Part of a small language model's weights.
Size: 11 layers, width 448, 10 heads of 64 (1 for keys and values), MLP 1216 SwiGLU, vocabulary 2048, 26.8M parameters.
Architecture: RMSNorm before each block, rotary positions.
Training: 553M tokens, 8766 steps.
Each number is 128 + 24 x the weight over its row's rms, rounded and kept within 0 to 255. Layers, rows and columns count from 0. Numbers have three digits each. The size before them is the row's rms in percent of the matrix's.

# up: layer 7 MLP up, 1216x448, rms 0.0366, rows 165-195, columns 256-319
# down: layer 7 MLP down (transposed), 1216x448, rms 0.0366, rows 165-195, columns 256-319
# gate: layer 7 MLP gate, 1216x448, rms 0.0384, rows 166-196, columns 256-319
up165 103:121079152115127120137106164124108105147128158131134135132130156105147106090130120120164081178154141099117130128158100164122126127137161103149097136110128118159114095143162158120174137155098079
down165 105:159136155164110139132157139123134122144143102137179091104113111114183106128139137145095142109169110119125141136122152145104146115102155092128113131149126088143160156118077086139078139131143140
gate166 109:130110121118137153136151113138118113108127101096115131123165106163109134111132160120090140098140099128128153108106111159156082122202116127127119154146173112133121148131159123094115118107104128
up166 105:126082149151099141199148120129154116137129157146104163103149152103134108115099108174126110112145133112103151128139110111110148134121096111141058147103122143119124129092075130135134096105167115
down166 105:143160118164150107121117101070139139111147158122165143200156125128136118138152131123159160169119112122135135172121164081116127147116128091127102084100085147132148141170085129122114127107116119
gate167 104:110140112134106162158173107133158115109122136145177141151153110106138146113123149130115133110156149121105157106132163103126102121108156144097128158098087150117103127135126132110122113155128148
up167 105:145151162154100133124139142134163101122153119137109182116103140144149132162148115146133160155116131117123160138155138127117115113128110120147134135129157171124154084138177159106117123111112154
down167 104:147126119134104129124134140141124108103163134162147138165130102118127130143133110124105128143147157095125124117124138148114080130061107105140109101134135136131189098158151163105128158130120145
gate168 109:125102128130109103119110144122174163095145139136101141116122135143133181102118106090144142105100153120111193103173156152151143126096123121155139098128131133107147104124126102124132027113120116
up168 103:108129136139170111145107105134142127121105130128184127107106136115134108114123098106123077114114123152132181145128113142128139137128099100130147114134147147147125130130159153135154147171152124
down168 106:136122148175179150151114136149108140145118136154169096115140065146180124146138095134159150101132173115130136159111099125108137160067123159128148158130175136100116154126138143124120137100108164
gate169 101:127134143131117141090131140134095100111129128149126126125102132122112159125137108145181124131130128127106135167126143155159104124159123106110133153127127116160140125124133080091133099090097116
up169 096:065087116149125130131099116125136125170109089096132150128091107104089146113108129135148113143103149139145168133161119160112106109094149119140133134180131156125147190103116102090167132136135107
down169 096:168157132113117147142095118114169138116058147141126143140125161142147134169122100132106121122086077074124143108130133148083160108118119133187139133111154102144128155109076133164135108116149148
gate170 110:109120136096092118150137113123120110153141140147127114083113141166157123122133119155141155103158148108140149139129121118123152110119122124123117146140142128117133132155140123171134121090109109
up170 103:120105107133135124130150182143174117149144138089159136126126126113143102148120125147128152132152088130098132134115096104118130126127113106143152155150114095155107146101117098111098136118111135
down170 108:141126133187145074117150153093139129120121088138101120128120121113098108094157135110129102171118133113108166109109192112123134106096124150128163122174135149101104126129147163120139147120111141
gate171 098:162122111147121115119135113149135127107128142116132123143142121171141139166149122112148155120133157087121128147089112112132125130111143118154111158131118136121193070098161074139078088134115129
up171 100:138133154126139119118133124138082140133141130109144154116122146138135096139148129164166160110138125091150095147107089136194165124136097111127166138152132095129139167126130112142147105125148108
down171 104:116124107138126121116149131135070110136091121098138132118141090110124118120147111117152105133135138144114142169109115201104115105105087158130118142117136151117164098115139101105136159133171110
gate172 109:108101186117105115119172130123137122083143149130115130091127134136167106109127147139108160133125163128070137143119129143115128161119150134120135148126165149129125139116148148126136131117116111
up172 106:147101167136146118134158137147149149109126188133170161101117137102071133161132095159124195136099134159096135147158074130154158142142118127131141120148128099159155124114089173123111110081109146
down172 108:140151115125178147119143132159182130151151102115129101171139121161121118137160154183140125188162126119095150135110125114137136124114150159120090149097118106154124158131140130121086116160130143
gate173 109:123138144109096176125115078117182132152143095123165132138168093145139120103137121137143146155145132145093164105089164128129142106177130102101148166101156141121104144133110113152132110167130121
up173 102:144148140119099150121146128118081097166116136168075115135134155113089153139132142079126138121118135161102150111120130113117119106117142098084154086144129144160146120151122154133141136148150139
down173 100:125137129133148124160133142152155165150156155146103113122169109115114131136098144126112118133108102146140092127130145144122107118114152120180132120148155137125124095081135128166103072171198120
gate174 097:120146102111103094126143125121115123136131168092159094144142131099120089142141112142144123163135137118122124100121140115158134141156162176106113152124131123105165110114172143104111123152133076
up174 100:143147150130099171134162155124120101130127111107131087120140166164109148115107176101092129135122142110086105139114104135140141134123111189145110123123109129123153157137125143103090132110157111
down174 102:121108135179134143132133097148134112114130115127150127153101179166104152124131113152118107136143143093150128110131102130136084123153140159162108116075155110127131129140095176180098150137159135
gate175 103:099163139122102119096157147130155126143140094136136164106125119178196095118124145117135153175147139181145142099162170201108091139116154122109133155113116141089135146129097135103125128131140125
up175 099:152110114117124097163139106127140156176126124170117158139101124120096138115149161112129107120142116172130099148127110123170117122120160092107172177133074133171155132082117188118093127085153154
down175 100:148114126138120131085118131134102124164148147156116127103165106156158122146113183080114096115095167115132097135136118165120127149161142141123119117116145107111116114110139121121126103141129074
gate176 104:094119203117137104161113095124108161114141141102108076135181149097132080103162112104064148163177129149085168068130121150169145106143144130123091168135145168055160120098126170108114132155133125
up176 103:182180117107147105131167162154108131125132146117112167115116111079082191167143161091117157156084125141121143127112138109152109159135143121143151147111131080130147115145136120127093152134109142
down176 103:170136112167145129142095144103119080092181112142145159121120140133132077136101125131110122153146131126174156187145115141136122122154127131158152114139144138144136137122148138117122173097121126
gate177 100:133148123092139099147112141129137135135135129071126101149143102117160113089075149162141147159134155109148120109097144148094127111151153116104140116110132118162107078104106158167115132154097147
up177 097:170110120114115140161135116141153149107111104192099124105115088144147127098125166117075179148144130116097089097117118135107121140166147098136172143133134113110095119158128090129162156087135127
down177 100:117123140128146079153144141130136105182184126093119145100167109125157155105161073089179088155139117129138156112126130124096145134110125155101153133135108095129168104092120088127150126123154102
gate178 079:176113168137123102147135099129143144102144146120144136133083133132098123140161113173141153153109136137131123117172148167144080153142096142104128109174123165137096131109116133122155138141125118
up178 091:164133134126115110117134139140100084179156106095128124131054104124141150130089127140131141105112146111087143154106140112151126142124151122138115144104095127134095118113152138122095151095090152
down178 089:109123086136101142129105119161146107122099119105104153148134135112136100090116137120148156130102125116124077147158104123141105148124135131145149167126090124153148166089144138117130133146142139
gate179 108:158139118094141090136178135112134139160168153168155139117120156096128114122103132047153184163168136150119114123158120122160112198129158100137105144128127107131099130138124152180137095137135129
up179 101:178117102147146095146092091076094114115133132133156133127112136120127085127124156126145191146151138155079126110134134113144112147125113173102136108087130130157102139131105114145123138099132151
down179 103:123088162119148105122134100143099128105147172147125159136122128151137103157120160131132147115150130135093114109139084130165102151093175100143108106117152154159108144104104138181096136122110135
gate180 092:149159109131077092156137096122134124113131101079194155136159063087096109127125144102146084177112155126150109113136113119104067138122099156133115167149111131154139105108145129105140141080138116
up180 095:153113129136159104120093145176180152144138117132170119104169115102138097095163164102132115080118128102141172139130101128144083106117130092170106141122119102125150124119102132127108134138113151
down180 094:115155129070126103138138120104116118109036140120098120112164119109099131098131169074095101142084115080147096154103149093125119165141194113136106123117125100114123133147127104105149087138113122
gate181 114:122100144112094153081139126102162128103141155119112114126128117116154106113133144150116128131165174108136178148163134144154142156072131092124132189097095134134167126145147117142143121135151108
up181 108:103122102126139154179122154086134117099141149135116131164132160144144159157128146178160120117127112165149171108151103134097078113124138095111119084118077146161104147100136142151109104098125124
down181 106:177140124123125126133120116151147148112108108130121129141127121099125151084135129088088118143168064119146116144136104134152112130120116091117085118082099153141136118129110105125182113134118105
gate182 121:125122107154144133138141134146140074132162123120134157138151181134141118118067137140144143133131083153141120129093193084095125116171139167116149167126145109161108170103126143133141125091151124
up182 112:123120106125111091109102161101109131116111124122108152217138110123174073164140113182180169164109164186168117125101135126101119144099162138124130120100119107106147135171136129120129145169093111
down182 107:163146119125150062130133143142134186114139102167106137141104139100117065096130117155091124168116097108131128161090110111122107116119144135147159097153128148097156125118150147144143147091159160
gate183 107:140147088125122127133133119120082141099154168155125084136123139124094103121088143112115142086150083141104125131173135138129082112162156116167134149132094132140158115135153115135139114094091134
up183 105:137127124096103104152132143141135139179124129133124100150116104111130134166141090089130151109116146166121132148129159076114135163150140124086148114128107154103145120142143084107149126077138121
down183 105:185118134092120112127154116135134143090136121186104145124127084092125142112123113133140113130128147112082102138153145103168142111123106155143135132162109118099108140074168146139122128115131134
gate184 108:170147146121110111143102110139133172120162159110141149120162149116131161108109165102134132129139107114096102128128129136139103088143111090130186120129094117111133119137191121180086122142127164
up184 105:130150109133128115117137123126117108128118143160118117166094134097115170131140097136142159123156086123108149128148144160128134130118144136131171144130148153134126072098120089116122130103136115
down184 107:112138111144129121135141120132156142129145131147157128136117158106116143132101089117120150112145105094172134147095112110100172170124121109153119144150105137159120109122141139126158125142171153
gate185 104:106108154099111230191130116148135110132144128092146118136117107129151114109105128113126119119122170121091137120100166100159148137164114124096129133141116101125131143104150115095153144129126119
up185 100:091144147112117111147149168157119143113122136111125107129118106110148107106142119115119135103126152141154132117156157102122096121151161129133161105121133116105131150131154144078094142119065107
down185 103:152152142173123083127135148172135115129144140166143167166132146162137102148140111141135151152106099164126137110097105122096121163128157120154149216165210130126100137123131119127110092103141139
gate186 099:139170156127116126116098091130118137096127145097105147140125098137107160109103109084089137165123138168082131118141163116151135134125132102150128154135095154162107084124149100086097116140089195
up186 102:132109154138096137112105128113118138178130117122124117111151160124158112099132132117103116155178145140127170120121106118142147135137172113138101106130150146112113156123121115116112148134192121
down186 105:148145114140114098129134173106148112132152152114139123183155101134130138113171151139122110143100141094111131085099153125121100113149135131170119076164109151102148152135128124133151111144126161
gate187 112:101119089089104095098114144124134121116146116087186118140125128135142129106150122093095101143124138123142138130120127111186091146107163157150131172091154096114106143103062108110089104135130089
up187 109:134114096117098125147128122102097125134116120153154122173126151160148073145134081109128066071136149081100131134119119149118117146103139107144131151123128132155097143098091125109128153142105127
down187 109:129117143111110136141136111183070128115106100128148156163136157112093131138120125119107124109149175148101157171176114094112129153113139136107148166119147143140127125105136119065134146118145099
gate188 080:108142125080149097142109124169137122118141172124137138094130126158132142150126105109109137169103115170073140132138166177126141147126175132115096174082181127177125144112099136126119078124153116
up188 082:163103176116101156118095138104165109152153093115111150140144161125119125115106116103164149099125124109150148119139116120119084107139120118171152144144116093081150094103163121144105127192097150
down188 094:146159176092095123123096136089120134129230125096128129117116144132154093113113152128115113159190104143121155131162136155084124134117141120128182152137166144166114107111115133164074098157144153
gate189 106:166101135108149120092122142124141129103135090088162129131147122142112137122121157133156160100120169099095142093166117131136119089107134099129124129151164128168100149130094132093138111123076129
up189 102:111118126109134114132077123081117094178124115142147118167133131138114097139140141119158102111125131144133127131172146105102127100101128126161148108141120105120119082162133137102140137120142150
down189 103:125129177119114129096135166142130153140121097132145109133157195137174132114113106119092127130134133156151137153125100141130146136143084095124099154114109144135136164132109122091134082136127127
gate190 075:112128196104171112102144142074119114134124150123118148134162097133167091122137168126104130064095158152176176075148120117120166097122152123102146135111134112108150124140137167147095108115101118
up190 084:144118124170152125116156142087065134098099114149123115159158103130122131101161171131138147103110134104142106102126098092103177090133102120094147097140098162119139172166166171105123145098137115
down190 095:146066072179128109160136119139145149114000122148119112129128096140148126137157147120126141099151135123120100147125136110150105139111117161097142108139117144125109117113089149124154111135156119
gate191 102:107111138152104142109127150120151100088153131120133111089153129141142167122106121155087123113118123141082101088130118138065161076113106163152134119103113129178103128128155125137113116133136147
up191 104:159083133131123108105136153145126116124131135117106105116118144117137178140141130150105142149175113165160138099127173151110139108144156154134135152143148063150135133123176105146100117143107126
down191 104:117135081190137135157152068123142156149163115103108151096105121132143137165147117099134108134118154125153150116152119120130077151117137108119101108157099131127140162096112109099117120127109152
gate192 098:143128193096156150106123131128175152070139137114150125138113199148125126136138084128075115101151128072120118168142157120171155142133113125149103134149106163152120158141142126109140121138155124
up192 094:143146132120136161138136082126130113160123117149116140108116121160132128097128112093117118162113149134127088119119137132107119120108139178110207119122101136099128065096133157170138119156099123
down192 100:115153106097125122158121123149126148133147155128154154132134126120148140081116139089140131168133100109172115113129124138156127106102117124067174122152144069133092118146113162116153132111102153
gate193 094:134125204082114153118125111104137115077117128133111128128127084176152138107136148104109119137141170149104106112160162128131163116122197118147133167098096110174098060115147096155114117143150111
up193 095:154134114151139126102133153157100070127147126119133143178085170142126136150113106120143130136105133134124178109118135133097089145102099127126133087127156101148181131137138127130185134144162155
down193 088:085141145071148136131140082116136156127097103126108118182103118100129126103118164103113104157125156119143138126161116111135136104111097150146209133102103127124111110149137130168119161127167151
gate194 092:099151117160121160169142118163109121092134155122150141139157148173134073104112139160141152061112141128133097112116143131108139122103147126109090141135105122188124115116174145157154102152109126
up194 099:129149132114133129146149136148157104102120150123166134131112157126125131099147124126135069080137101137091138156128098127110165141091155144112134085107169153071101092076116145114138099168129157
down194 097:153122126108128147105114146152125119124109117119137106121087113150066127096096131113109133114130125126163137154112167126068131145102110133144103128106137123081096101096086146104090154135127153
gate195 092:122124109095144123113097111156169113120133117106134171135101111149183134074151119147156149140144132147125105115111130150110107164101127119160131128115124126130114123115180147144146134162111120
up195 099:128196126124113162166124135164126124089100112138169148144117132146139129100159120134107128076109121130115126131111134120121085176139127104115128125134129090138120145115148089152113134051146141
down195 099:138118129129120161142131112139132128162033091117133123140177150136133132061137157112134101118138125099140117119139101116139122165114119098117097120150106083119116158133128098120165127117145079
gate196 095:150115126117136117104106120121076127139134134148149111152125124098158121156151140098145120123148144124110161173160151115207141133132113138149163110131186148119127149103146108158091149160061149